Weights of a small GPT-style language model, trained from scratch on English Wikipedia: 11 layers, learned positions.
Each number is 500 + 40 x the weight over the matrix's rms, rounded and kept within 0 to 999. Layers, rows and columns count from 0. Numbers have three digits each.

# layer 5 attention value, 320x320, rms 0.131, rows 229-319, columns 240-279
480506588521437490549482542520484494578455489610508458476501482514447532504455501500443506510491457525513400503434434518
480470592479462501541553453493516519528468508455510504449493546486531505521530471416548500594517487528512597579521528532
519501480487432441458425563502569465424475487451546426537551492486558488405531532550521477506502508451450485456518571505
491486417549502499509553495497480431482520548552486495522570499521473513467464515483469497567490512464441484456547485475
575519533539463508505462473530505539493516549486470447457532490504478473487430497505509498522484476511606502501506376439
524511508456512493472503491563501564430502471451523544411497478483435540479424481580542455515579528529457394478521448572
484537473517512551464447499517490498489512526374514546467469489548366494582507490526546483496521469501524508453538512538
463505496527519514506575538509519495559493501432488549536514466491500510484523562481423580505456512527543540554460506482
460507568507484586607478532461459517468518495505499486499593518442489520450515558551405527513525450483495518540453528514
460481451424467458555516432509480527480488475528567464495511584546556487473496513531532506454496505503583467448490458445
577493481471472501449522516410437449523449444530496476442537469521445491480576539508511469521537512490508562502498448535
515496510482414521505477593511517505552489482538569501512469497488506546488431481505492470485558570512570507457570537518
539517520467520534450547545478548545534438479514511468518518534496484520444545484535518541494511499496434483473472525529
473496462413493430476509522532550475560505415525498504457452526485545565495477489453527432466488486490470501451578520489
469452416505525486507519463561560507566421460547485470572490471476523429490472476454516423526518459554526412465493553400
502401479530419458451511476461486486465521516427541499471562532510578481502496506500518480610474437514543522521444542485
527439527467473494508511520463495454493503549548480504502538505442439497468505487544509455581513429510523499491471478533
489491550591488460435538495498466452477468500505521485482541486505478547437473513522542520439472487514480456494523412546
555466475511468425512461463472577480501452518545493547510511534489539567412579574484510507517449559540439519500542551445
434529450507500485467420558566419480521544496516448483470478420512483554474467465582483433496544516455530502498482466425
596445509517550530549482468506499466508482470498472481632514495471463405477440509495569511372482517473472409529465513535
468482509484518492516585484512520503480510495479485485531529486477493523483493522485597514527497474502465531540544521506
544545472473544512461481490510543525473502491546535431526455585468524497415490513559530509513410505467473561479458514499
448463514474466533545449504539476449452425437527507573496509472560522481473499470480518527561466463486501386447536568474
538478498517499497465554520523570490449495499496492409501493452454543504516487529475521489484498546421467496450467501481
508531495512512529562432459571473500528520513484461496491520474520455443527511484534479524511490470507533457510483471506
445528464500511565479542484495499443513603518551535483574490507586496520545480458458509451563484568525524519474469541526
496444509511462473483494518502456485528478530537431525471504502492509445494441458458477503551544482539524566545538489448
493480499524525474507455468510497475529503493460478440557498559498503481473503464491426491429480521499467522489450446429
528456474533467502485496507464472508463538516513491536547512557473502480565513463483469467497466485494486512526440489473
486454539576487470483454536514421509522479515538534477514416427530548565502509464523408513506504573420512513495507476481
504489479532468499499569429516551540526502470556413471484540456451518487486509415519495469468550513475552481520509558498
496525490555510494559451509494480510517501549458483461488453461474544484495508470491559530524506483497522458441461487435
432494478502493497506476513505522489466487490511512526507478424530472543457518474498428508452530503566505573477421475435
426523477491546521464545487481548518517476518482503484524583538525454509520495531476503534436530462434415480515407490547
534468495520532463570562569519560432518510470451511487466484498446468523468461504465519523436490501486485477553427495519
487442481499500460527546427519534496403425517555542456465503460486428510527510616532494532545519458454501526539404556483
537490479509468496484473516493513498475528467531441548543517502451535460534462488496522473529507483532522458517506507519
481460576489490510486523470507485495472499479549458495492492477547531512510456530470481516496560501499454468456463469457
490490492500503486470491514525437587463521519578494476497486477514530469547494416519494492479493558528500533479514500500
527499442541494506423451548476503455516503548471449556461473440424496552456495536538531498498531497525465490442498510502
452409517462539492520513439527565496485515447505499472511477468495594478515538439495473502530520451501396503544524504532
522519515547452508494445514436547488531462533546512494557476595497474431490500508523524526564568436473437528471506462465
505473543507527551475536530533579504584552505517545486452460509502498587579468454495496498508475552520475526507493520432
568503509533466543504497468490512440461458520458501484564489506403551506532576498476463514565442511536457551576466536525
445521563536497474507448429473524493484441515521440512559525500534456490503489521416493527510504518461498453518503458525
515476528467518592476521508467491454490541511447505457431470408502503524591548531524495438479543485492499548479546504455
440457482441534418416494552432458524490473474548518504553484551537447539490449499494550386525484490551456461525507530469
569470511542514449467459469513485505476481520512443578536527563509502469461438441483531492471504514558563493563480426545
484490494535452514522521603508481440507467535450528564502542516506452559562436458492470455502463530499526445575506511430
491498488498548519502471527450597526503451538530485459515395428486595549472530499449520488520486539502470495391517352547
555441441512489525491470477536444553549497521490455415457460600532497456502470481536460502488519482426465523485550501505
531553481526434466543461454451543567508469479478510525523536566431521465483548479497490467451466587545479506488490570532
488537571487498475519479447516532536557452488519517522446424506519457472507450487460487486462443507505526471481497480570
539520499485486551541427430475514533500519488501592546539489493436522519529510532508513497499515439490398449548529491423
525484488548496478512513452518513496447533465519479471468557527521504549546489488494478624496463529517493501508514490606
515470454506478515495529490480508525537461507516461504563463514472510505506490492471552492519485515504522501449526469505
416474516463480537456461512523502526457533491512479527504473499502497523512554530465524454483551466451447502449491543510
488517492458511481535500456566521469524508493472512489464482551571539501488480512452523552459571533532556488510512482477
512531552435514508529478538506513451503487470449519498503486478533554524453475460540523576564493520481521512499511488503
500496463429505508445515506513543527542469473532508473524519517528498449492505419518503470550548536514539510513480533482
508522491479530542440530516518464525477479553434493502524444459618464500455502477466554447539561492510497467422496530535
557500475492440520469505489545455440443495490440561488518535504474502557508538565555475524540499423519599543506580473474
504508529541538506496518499457478480555495530480509493543429507484485556537513513435380539442528487505408483535467527475
533520545477494528567540509527497458479489476475457483499590481494500495467453500523467509500502493482517490523440449557
484506520500555549542525470432458454584453517498537494494572452574502532486472523464474440523483483514464470503451514520
541517505553414528490503497448448495499498474532520449437548510526442484507485473494516526505497568563442550505494470506
463472542537501520569462456461558463552424520511550468575497559493469549477493485516457470544494451560436492481483469578
487512457514523463597525570463502538468467549503551500545456483457557503450499479451482537506480550503501463468572508526
450519513456456464452505533566459557521510486536539561499419495437546547488472424528562540543580475572529496526485526508
544517464501486509585514494516503524478542462520528520521492478498487479496486472444551396526531482483515440537488573538
459521479499459522491514470512520411471522511474553512542446502555433532508522508514500511476522483501539481485535511500
519465427451442482448482484559594479499507462532491557487483526377526511484511511500528459517460487489564492487545491472
521454480518505461502514531513466516517514472410482501490578579487524473501605466526513554492495499470536477535479458458
518532528510491544547467504400469522508467476529509532523555548540478484471558481503514550477501536465477423521499521413
527556529550462440497470446505476482539537473478568495488452423473560548489498495515474494505502533513422488492493531532
533589482575499487481491510483515541467516488542554455487535481502544570562488528470452600492411590450493454536473489494
483571489512576470477504513542506470460474548455492487574440514502460532534514548493477496539526491479489547452485482508
532478537481458436484477524544516477523492530508504472536458507506485509435498480452451530503512539533471496455472522508
444458564539514479522486500513400483524515578437509411467552490527440503480439459478446505544492557521491598514513557412
433520520543447523472521458563524538507505483447484502498465548419533447491496489531504504463495566497489519479505460434
508505484440490489475484505500562438445532467537486520565498489441531500512496522516477475496571551515470501445455539497
541463429463507483518416465507477495518489525505470474501519475546533451587573534479518544528527504497480493532482465530
535519529554507518516513561474446527491494478528531473450528492543499493466457520453470517577483459455500438477498487540
455492494513503486415506576553533503529466495508497508532409560481459531495549536414520439474551543456557470503498488472
574506501514588515531492539494462548464549533554525573483545513542469500485478518452522552453469511582445529563481513484
504496455489464447493510493524467474464549529472542530519544518503479509522478518434499489496511500500517568487504539511
536487462519545479485516493493457544507534472476504564550486493408483504501480517459499447455515500543557479478484509514
500512442508509501490499539560460537540486418447481489513515524449491522504601467492473510545416516448497511570514500534
565576532482494559490470472487500494483548499526517550458507499445544461547567554515438482478530521438493561513507505553
473468501468512562554491475447479606536429448515476431481545588500499539475465470453486463454521428481463520499557515566
# layer 5 attention output (transposed), 320x320, rms 0.164, rows 229-319, columns 240-279
458484482531566610495488550492463520470418462540561516577525500498561422483517482492559531514520428381477613478523509458
464440496478494542499440500529393589466554492484454434467505457488431535578495500553479493434492540497496448520517498507
482532464458534465495420496465511432405508526455419524509461487511502441545556589503478507420472536618468471467567591564
557567494466514497439527518505518491556511508466539475453478473481554499469535587538613442469493489526506481502468484513
534448508488524517500554498520509475476450444544506493519536461509507478531519489556501539448505482567506486518514486489
497480527501522538587556495471480534454543488555427482487551495516560503444492501469463539379494462418532494527440493486
524463500582443500434473519474452519520552528506525527521433559459523525478498488471442545506512511509522504546494494475
523511473481525443484536499571435504543553548534573594568506539482514525517479513484512545491568483486443567479453496436
526497460456502545455494493544530488570546401498437458532522505529461446515510457454545465546469547471445599433480537464
518488492425544519432560467477533533523476466518502499530475511474516446451413508478475503504514428485506514550526463492
455479433591543516539476447554542551543486507492454484595498554485505481449595475469552489493497481467437437460464472496
532513381515498493401497454514483458453479540457545554500527546475505554492521518472490447435467506449535408610538546510
497499476589574475451470529466523460502513538480480465524536508482507456520498526546524474546443472483535530444596465447
518519407523439479435438486437466479428512561522545589453435586518524510527562518442505548441500583461533429496506488472
468555528552506543502528516489523495587523492525581539507411507552474487461502582492405547535537526443492529491525403551
451553495444541538567568533455453503533510477452438498537468398520452462539532518484581529484496521489446470539498436495
447543489481443488519581487564486503479456415474604461502445464527525536512469510490522485427488518502513565546509481531
450516477474548504535519530496531549465523526495526467467460511476516546487484524487494543468500581519540427451553501445
464491508446495465549481466513544495514522517469551471548501526485458479520475564500484515552479450508443538434429487547
492464520577602522509575471488499489487545449400529585445553530547593489466455514451496545496501513547490529430531562555
456512469578437517440520446508561478595478582475519527468491441490543578533529467516460503576494415553541591476526514498
532507503442494533562543540514490483538501493488465562477497454490495455564444493520408514518535474527541498494475508475
490473412484498494478571521552529488541515617526502484463473502445414502513464546481487535505481567498441548495489526469
489542518477453503506544539538528499502549562520489406430494523498494497471565517477456528476453515520447504501561470510
485494480474568504482494515491495493553518447476437495524562523509505429480545524448482473493530507545477460557507434505
551467464393534520475502496468545497519459528467525525524516435490545551524395479543498482494437492472497503523540547362
521469489468504511571529571522512535540495441507474561480414418445492498494501542556444537484529486504477501542457478469
519486488467573577515486505559504497490506524469514502551517525500511546495543499528514500530488543507537453496483490570
501479513549499461516483591412447456470434500479479551443494454468468453496540529511517516605495434508524471516548513507
442515515456506464492549501509491523496478459517509525462465513514506552449526477490555536540530500558520548478543524542
510500444445509556472545446429490560522463406413522483455441496486474440426538505496531525431575521601453458480538513512
554543541486576544548437556501435518470550496440524497394446481514492526481518565545505501535516550570461474515484514404
491457473478478499464532514507526457455520486507557533522491530421513505520514521511513517493471563483467484565505567501
521569526522543478530512463483583535518493473480508501474481512476570510498505562520549444451498471566537428495540520534
506541608467497433531487441496491526453566462485463471485452496424461527462471485475484490497521526553539517516469486479
473494497595421522445546458496475544489466522497556497567467497496500462522481551514561431525479479470460492438511433518
508508455486534572550496506498486511471512483458533524528426546517513512519551468520479443433491503483480486518510424531
469517494462510526536542517580471546529431445477510440458480474554525571504450560502471504498505493536466487522549525485
558588414487499465509491422562502480495484489491521479523566538524533544486545470486551514472529519563492479512495514499
521488478396518562487467501498489464513479488458522562541508533520521525463497537541520516564530465512526510525483527539
468534516462567572538521497521519508527518437520492498477479476520500475548506453564538485483477521520521494535486486437
559542578594481504469372483523426506495481536487471508523448536492404504540509533457494569537472460474541529505518545482
528479494519517451480552520535485501488529415438473437496480429529485483539511454509480533526448491522545539610458538551
512546457491514486483482458474469496466449476486484486470535471506552493483501473574564472455503453498474519509540482469
499424505563557540525553478538548549559573481521506516413496512556474526509469422515499444514508484461522518468563467466
511558383479487493492447563531539490441542408518493525517478541511496483473535531499556410492486473538457528544463504552
483594523529531437600543526484502523426448466576537509473484555512515455475468517525504542482495453475524470479551470484
497500574551461528533533523502520469516515535487513499495476436479512448508546466488523531426460521478507523505465536450
464516473457434493488499527514465470490521417444507491457522524533497570507542496464506515496517531486463511493534576562
525481505494585473496563515516475539453506499500448519470497527504513449476536573524620452475508422519455525448525527510
504458500467475445518468445489480407512565440480477574468508483543507511530534533534508516519514472520591485506506546472
486461468486522434440535556510490438544444501502525533435510451512438541452516479491457534485524501519521426582419515527
542460501473508528491459575514478497508482498481485499486498505528468504424445466497452485494498450551507531519496530510
515537447552525465455515588474481465514595508465456448526542540507519444476477507568514490576552482466505496496435508535
465522477550523482506510535534482538462514450503377449463446518546522494508513506469496529514577511525494524460460477529
517556525497507500492502518464535500461440469555473531463459584549502485496510436500503452558498511436475520530524553412
467449499482502581435481542502509458467520538459500523490484479506520493556524462522476500495565519501483516522501490448
553549462473471530529517478531495535503501529443485518467496488462503542495440505501558467533484460574498494475506471454
512464490500564472500516557547459436466442524525500519564521516478566513503501486501489434510499477471513488505471528507
475486496529506483470542467521509469509509434549512540618457491532514572569459486497483472513464547527501475464438461496
487541509530516466566556477507507451517461502495478511500571499413487553490549526488483555552506517497520499487440490427
485460567519467465502545546473563449499498490510522534418490489425495500477542565478510557480460585463540489564487486422
427500508554552553464523527521533500563479471543432488595491504563518484496466468473516470540466465554481456509437423478
437431490499442401499548489477475495485441490424568517458516487493539448450489491527546493491485511546471498459527419504
461559518562457463484470476528528496506492543509540496492490551503447521530528491425504489573487492459458530432529572524
537553518510475481484520557496542542501505501461579456473480468421442446520532448505533501495534467462558498505528490451
515505446466582533513412489600528564509481435508446514550423482447577511533566494586490500589524456491529491532441545475
513472487470458498479563541501510481526535563447518559415427504520517427548466614493533536509495575505559564488504500443
550509512540477507476516455595541404527549496523471543480541499441460537504442537480472499498541481625470526475455527504
529435473436489530499521527527489464477519493475447465531548492491472562530547483496544474523517477525509507482569515500
522499482462494558491411483522573473522561517485566464393478453498551549545506547502495566479487514546489513459513464406
524474475534511511496491507504498531563531553486440495442503436469532522487559485449509518476512519527554524536526473457
511505554535474553533535508534518579461527525499520393504489495526504560476481504503474537564528448502492549541537493596
414490537532496513531499464423524483573505545545459459551446481467460495500426508504486499545555474498517475512530469521
499499539517492423465479551495523525495468501431531468515488504515465515499451522529516468442480477458481460484516508536
511446460526468556519531550501579522511489540516477516471422493514456468514546477545473514504524507569542511502520464488
429501456473470513508475476476473481568535531465539486501500509428480479467524413496531429519558402481502559495508506531
447544515540467540482513503502545495501530552578476472491510435472489482444492481514521522451458499516500497506484537478
516537445508507546460500579461476542449532489471510509472553476501559526516472487511535544505503493461512528533492512507
533530447514479462496478490437520531445504525483502508594543541473534440507475435519561475544485438495561503493548537519
540542515559528513518512495487491514492494489517452443552508492544503542445491513446471418445521444517470467566502452475
479385430511517530540523527584473518605462506489555484517490448466496558571398466540533538544467505489483484533470466490
490546577527449466501477422497465523510454488565521499518521548523542471481492446522463574489506525459492513467515495468
526499500490491465510489525506492444480482511466509518486586502471471442491474457536470535507543563562540461483459536489
491497441551514478532518472518464498524472492516449484478510464453476499537451505542453529493501519510443501531485545456
439513488501469510452531499438494474582460489511495388467497500473502482470487560549512495524507500472514499433446497566
470493539549515492435484520502500489524499536534543490513510528482490536425525393497492512498462442469487500522491510516
526499522490527463479508484464551425444573556500487525497527495537519505423499554525486573510495459551452514519529515424
485462505523523550529487480523492471506508597525466435486460498554506498501445511551510462478576495532489506413535460478
473440409460460501522465541500527468451492491545453543552459523538467544466519463494514510518565502561499506484523509542
486565523456506448448457551536447521517576532540466518470586520555536435559535529433513595544465551436536500473460484436
# layer 5 attention query, 320x320, rms 0.141, rows 256-319, columns 240-279
521478479461500469531507450494473538447499464491550566498494534515606435482511506526457566470491566517428466525591517518
528506461502497486465407473483493491533482473524539490496571531528518495506500473533418517506472454438477558491541499511
489467532503501454462513521514529504500506539577450506436469492569446565503507435497498497411542557468481522555488502558
467540508508548597545480540453526551485551461460426460483399514515560497496527507554557473466508548542509490501499492499
434497457535560508494554505476488496519436593567448545476567498449475463423507570483505503522492536477573467551480501552
457401483545560496472479489573489462557499526511539458439473499505580461511440502505525527470538529429471500446529538452
512496491458519565505485477499493447520526519486538517508512483524435505522573429560515512525582508561574505536539498511
538524475510402509424447545503473532580537530461491483594577503477455533464537510415525478538520533496537461541524476514
466494489496569478448523533425580499480578534476477526518527556520485504509516467419468463456478490472561572467453490521
561541464451538442489456529494483479385543518473531481494468518534544477497456536547501448542439549523482463462515521536
562349566500455484533464415515528521448530436515525519529476473449473474536490494509520562574585451484492509428499511576
511462534525478438595493530538503457518504452530465473517522519528488501467527559549515519475466518557514530497555503534
531491573527482473572460623488471458503475523498528495464453501496471429475552542493525492566466553514469452481472515472
543552480447500528520504507477480496535476506497484536592485442483540441429470516490544492518521543519453477459550524556
472495467494578591538501399461476511398443454495504468476408417485480468608426485552532524550594509502562539400487427523
533513500540486488510538548502531468550497567533471541502498549508523521522533455471546506468536574480481508524498473514
479509545460475542532504499501519514547491466480530526504485474489483518576516434527480496510433528501503528535553522425
527455529451506485475462491498533460473494560491534497514614464442457528508483501523478508541528532493497480542524505559
479477453500496522489498515503447487474511547413473506478507585527489504518517544355463547516480513562499453452516435445
422459546473487534551526480546467541495451478474549548538467487470516549518410492519476464514515469460454483506503500475
477458508478484488495511565546493537374376474412461549471488435546481505522457405601470512561502509528379463450561411448
469485446554577575497558567487520461505529542477517461515536534540520498485481518473517530403395446546523499511512512437
540481464491495556494519551462483479464572454460481537513512531571502493505611554531440444448501472528499529520483523568
541492553399521443538491484430507477577508439543498466531455480483502555464487546482462520450522450486488430526531500491
513543479551411449538527499457569541550496501436435517563536477502489482547487457563508461415487510465546479549492516543
585550431510438555448521500477444444500498500522474494550566446433541496477546597534530443479480486588485529525436525479
476553585530479475492462501513467549519484518495515565504500542434418466547543464525460491514498447492500524466479523492
520513456534493530521551429542532499465415414458578504479448516483456470454504455506529476460478455518491524489507473495
553469503566462513451518580427394505495541543534480490470517583567539501465489566476490522514527537510483495476578514496
449446450526479492485520563446489501543539528474513493509497512480448537507510578429482518494489566474468503506575465442
507487467555507431437548554516517506523513466605482454448510491454444490485543508508519517489475500499546516517534474504
498598522431480430459546463503464477444523478531462536508567509451544455514582522547459557555516528405515535506502485464
503497568513479489450502501495446564568505521600463494505558508450494467471531510455486489523520544565535465464483458429
573574415451436519467465576445405437530458525539471549533574492462534435403527550413504403431480570487527532542566496507
536564489426539478494460593446563489420506497506429552458502523455556491524455437577516555591479460469538495545536479419
449467489504571486582521493541454528493433434518472454442512476486454557411555467527551474439538488486440543491509514489
482527526434504498607489443576466474516519463434486496445497521438514477507450445382523498556520438526433543446483553529
510513399494477528478519515496520523533479541485531518522559489486570486460509405414458552476526479505524459415473500516
557470507556467506491518502464443472433513514480484487442474549485481481555481520520530554502474460447487515545549484474
535466481485428479492513540549506523500484424541454471505470465512517454562460435451534489492450486524509562539482493519
482510511540500477470540422529513584469522448499573521394450445515506529458450392509515530442496525492486512467530418533
498567523505516480393522528484523532540514544416529441483449406499587464413511488493495500461555479524485490508487520502
508455532462496491556466537550532522491441487514446522539483494489469444560420436517476469563579528474524528445471496494
484541602502539468421547467523491475466502515459543446497621535508434491547559505475472486549546532472436510524535478514
513498513551470500397520495513461549519486506496506555487495550537480433473555450563501515454541513458504459552465416473
525483512511505545515462488512492567459461522480561576500500556476552550460549482544549494465540466478540509484452483562
490482483446572491515531492536538510565490531487463503545473508456520529536590418529535465525434532475538495487482425444
463495530424537542563498494428519559396447499509494588470444483499497481508532434486461501441505504494503443456477452528
551467526518453487542571472485463543503502476497493489467457601530522501527488519558527491483495486487566504488495461536
503453487504508529542477525441465486491504448496563558522481444452478502474565540516492519522501583536533538454484504484
549504566485523496539531441502445560534524545500449534566468492446542479453507485467501588568498498452469477534477466536
505492457471521541520489526488465433469497528474485529491548489514558512550452502541475543433521467521532495531541481512
556487457569495436505482500502490478543510552490409589534500489521436425460533571496480531559493493434519521512463497507
489472501476509453432491552493502481506491552478501575408509479544485467505475454499501393581500454542520465501557514526
480600517509503546446547500545533488439504384480512523506558497456516472486500492449558446516467484490587521510513484485
487463468502583483527516473496540522501445532502486444483516535510477489506581509530461544475526566478484486461471494477
451594518503484502504415463489497494490521513569497470414471507486508578517499542476575471499456592508475520495535530468
418480498577461501592503478450505526433539537496529489502564514465541484491446470476459520428573537534465543457513492529
546510532523518462491468496530519523441480477496507480413443483500452429505493507525517483491491490505510492455424509447
517495518535548483437486500402481512384542467518505566450487518487540559469494449505562555514515438551536474506486543492
478423560476482539495492499433507525518516565566478469529495550575500518479422548554495456487563534521498476506473467491
528560566520471475532548459488497493527475438528442442546512514458434490516519537456522496503505443420496498494496513544
479450516502544528493459467543518459536555523538555547481467535495530485550494503499512487464510536444481427525528477508
535503489508471480468538574527511499422468508531468450493510535493542473487509480494532475482442493551488478561542466532
# layer 5 attention key, 320x320, rms 0.133, rows 256-319, columns 240-279
503504527516532447434564549467472530449490515469572472481498491474548496515481508485483531517469512584491468476450488488
505547452428487477510452513427521538538499505491505451474519563453524464485452482546451530443473526524482526519586506475
492543442442494488499469554473500469492534514533437533501488460549516543440453514566449523456585519473569520550510522503
527528465440504525554497485499460504493487496458455535477511507478444544521493525459478488519503509559490467511470483408
480488464533497530425510594489522504499523447501452500561508473479445476468486576484614473541510509507407505440448585558
529515444576494563541505467548516507521462462453603547485463478551565531507519504532454509454458476540524418556469509506
462491460476498492533450401494549450453507461513492551500486491574476480504537416448486468466562532517533488455506542616
520439502550488493487435496554507493519463576476497496541532566501453547541497470468477474564499468494462495468528531512
462573466485496485502512442495505546509486515478426516504509469485500549543475468542503464519504493507464555430462489607
498505441533479452436447537462409624518515474471533514429461551538522438571510496540458487516493543537508505515591532532
506457489566448495509473545520475461500544491469474524532426489485436489491462551498425443573483535409561453538511445556
475477500488480472518534509568503448462528507437407468518517428557511509479539553572547473528470539537452479522544568532
537500473467548474501475540499520518558493523496469508503407414466493476483491469489510488550541634547470503509458484525
477499487536556459519515505539466527467498519411559398530536513478478464472478546477531545515461452492497488446492481532
410482472503447547526564557520470477483466485511486451507477516485452505469489429553454478458564516486569422501519519492
452474475496490519542513452556488538494486481460456524456461479546470404450557461506488519530523457537530477497530499459
574556497534514494586503418460474508499493527500518569596570492480533481545447467453421585497506506482508491451472528506
528523458490581471434495500476548479496482502512521466522551496503476489488535534457522475509493565521482544485532424589
474450488439463530558494477544467555484499445526534464566554492566463506470459516535486467517535528516468410489565457548
518541473494440433474525521555540543486481532475523430466567508492596576506532415541480557506515525474469459469533535543
567540480594486427546466576507514549562531498471483431473491485535499473545466538477434575521558500557432522502501498455
484519406596493549511446478486437417491479545526551524459467523509536549497554500529470476563423546506559510489518494459
437523511464520535495525532515407425538545493415598559565514544504512483528569523568493474502509603521505508461547443528
356489488478439462537589469494472488496534439460466485443522460483472459470492573559422561540536518591527487553460511437
506500469546445492511524538415538437473523494508470437556464518494501486525456490477514427463408526440529573520515519467
525514436499516489521477480527485519501519502531495555430537541545589499505545450556522457483531526484478528533481461444
476504553535477525487468499424523490400532526505531495516492501498495408536497435510494514491491547408545471509472529400
477512457463540539540510497498474481569542523448533535532493480506544508434557517467390534477551420494471570509492510521
484480438530532535426511435432449500444620487488482542439511483487562525478495492539516519543530558525485524504510434524
398496485538485482475481530522566532512498536501471524550450478459432490457574489456454492531417510485506543552543483510
504550540499558435490514531541502533460460523500501528489509481499480465449526471492496480418523440508573484541485425487
530643446480526484486521458503509498480455456552515542589449461485556505563503524439486474515430493468505493510453487504
555554501531452494456491522480477455480532443485475453536566506492466446485493484460497520573519493444563508445415476474
493540510492565431511550507437420524481519480459491441501543481500534501468511482500607430556538452489542495424509500524
486541564484505509507566554515505507443483441508477574489471461481541455451509477464449522478561482486508515564486460561
511489409552492562524567466508546494469497497487448426475453469461491512498526540485536573456557563455385499462512512492
574449453417510551548585507455499555486482525521568517492501466485516501496511452505542535542430448486542470485439515536
495519522513436551527467519479511578517481484484529475514399537454396560464485527549497463559452464479470436517439458491
487561501492452490469492448438446567554507578460456534507464460567484568443505486470495544493494525500496476494501503438
481526514518466477474512472548480475511485503491494481526535428524507426477501484435566478446499453546469496571472487484
524481521549507500524480474490556524530496490472453473506477545542449538502467522513430509435500414478497491538505406487
504505505496461554447473430494450519509515538490612495513544460538520496511489488488521533510430457524573499561467493538
460509460550471483503517547436480577531472547556511541501523539482510445555494512467465524530485476494491543475502427548
494488490473591446468536459534523550526486418513518440558553522526538451476550473458472516455472565464525529568559513526
520501516551474417478541472488499520466505435460472446521505495502460415494563463512505532476521479470458515472512488507
542463496520505496518441586501498532475436528477469476535467526540465487486540488493502494497542495490484472502544493509
546484506453475533505607537538518508471543501453457476564428443445470538538532435392571457516495471455560470608489443486
495503524534416500507598548514496498451488473479510544503526492500495489500491427505486443521539498486508518553528486518
515499478500435462495533478418470544560473491502462532496520525488536559461555466467477520530469524468499505529442471493
501516555551560568516441494512552485440551491503485494460475452501471512532467506551445565520393500506501485491484532495
573537535565476520400477509507527504580514508484465471490493528515500514527496599511451530544456478466554448526476476495
535521388526586502522524479458499439471520475524481510484499456455501524534436487497483544408543467548531471419481507468
445515485545460480493486441497491536542472527466523592554497449560584504494557517587501474484493464530486553435493489457
490481456464470512481460454482496557463444408490495536467518530556500543542498491556518438516429524526474516464526511420
567609459523495507533558471484479513458573535516497490501491482497515516466505450520505518446501557543497583501550463512
585437494528561550490526448567539559550487494485448454459511602505547422578541521565483493466502525490511515511524459444
459507451548506481531460491503519487497473500417487502540505526495518602478539460491457558397494544448498484492508476435
511489564514472431508503531493494617449501464458520493482507517474494472461494439489516514520489455451492516549466499540
566529537585549454477486487469450530514542563570504483445557460543448553453537473551543510467501554495459494561503547446
553478494401536549484486532446495511536494478440458516503499553518503497506450410487394548439456437539462563508520498488
485461446447553561505442564526490484511563531535518466492513464477509492469491503515383515512595494550453490574509516488
584523532565494472536481497507489459613485506600487514486521483517424473498522542524552531484567514493548480533537486533
526455432495489486504541454470562473499592511569495508472509470566557470483505522514404479494487509568480495488534464422
482484505585503449500478526518473500464478608517505506518458484493482541424544438526500494412488506486471553529526435516
# layer 5 MLP up, 1280x320, rms 0.16, rows 0-11, columns 240-279
554415525535469602530482487448539464462554550522546455507506487481477562562516537441480503521447538539531472498480586539
506529495502563567474562588543417534546542528535469511476533524482525532575491524514569499495582501461518488552482481487
462506482479492431519432505522543478563476489488523509529408458578509530509433530526556529546476499562489559506486473472
482497584480523458454495506441494450513525518495491484557471516535494537478545505541537549466462459434450489430479491549
506498459430462541498394515530427439585520539504539541482485529499471547509472534396443515527533469505484478473501522518
499508478549443537508497546472465559429528497471519548511499522501507500529507460490477538524513503487518491508571536414
475475499382480525444443520411512494488517511497419529507416503554488498574469474506471507439467456610508499439505505594
539445474496473489495500471554520452535520505525472494474457459507503488455515505490472489471519544502529465531483477560
512462494452507476508501508504478517465438459482492490514501507490493547396507428458503507489435510479491478443501515502
477440540476512546460526509532503464546526440482502451538530499423523543488524494475455458565490499564542572505478509573
520505550556493492472440499451549441509488478475452432484445430495528574540525551525455515446481450463490536484584487432
498516540493508492519533564576534458476523458488487431455584516490486474446521477521478482520470509516526489484430509474
# layer 5 MLP down (transposed), 1280x320, rms 0.0809, rows 0-11, columns 240-279
420478543535473520513513484572445453502399493474433499494520510539559548530487514492533448514475465566515470499519539493
468567521466498493466506542450436447602442516492560492403493571530556466482507470515580438515513510516433487505515414548
494557528466472539523408497491408499526594476465521542571474489525490481527484490554493467576458469428490525488520505520
577400510463448516503499464637503483460555422471478549515414437549506506512586459541437485496585486548555489506472474512
482447555569491454540489440462456582523473402503439491429533520374560452467597476510565454443513491470511559524513564530
493464515486506553489514512522494545498480504509506475558509535463487472545518457452536462561453509517523538564510509535
536450559424506479507545468503563427537547448458578504477505473524449524507473505520502542488476528496497516537487510557
454542493486560547480436484458528528460527484445490493572528462491505494490516504550516516498466507506538520540527488456
515496582506522492530509533425507458558517463544521513465546501530470515470521489478517548512488469446491491462474470491
427467456491470543382557500493514495480336458469463542462516484441554444474540574497496550489434506569563486441427498570
476421542521497469514487466489403463527449424550531636546475555572527529425510503487506500531566531492544442473506487554
527454457437494507506482506451503519524545492497411565487450512525558529485509575517544468525456528448475516461537516490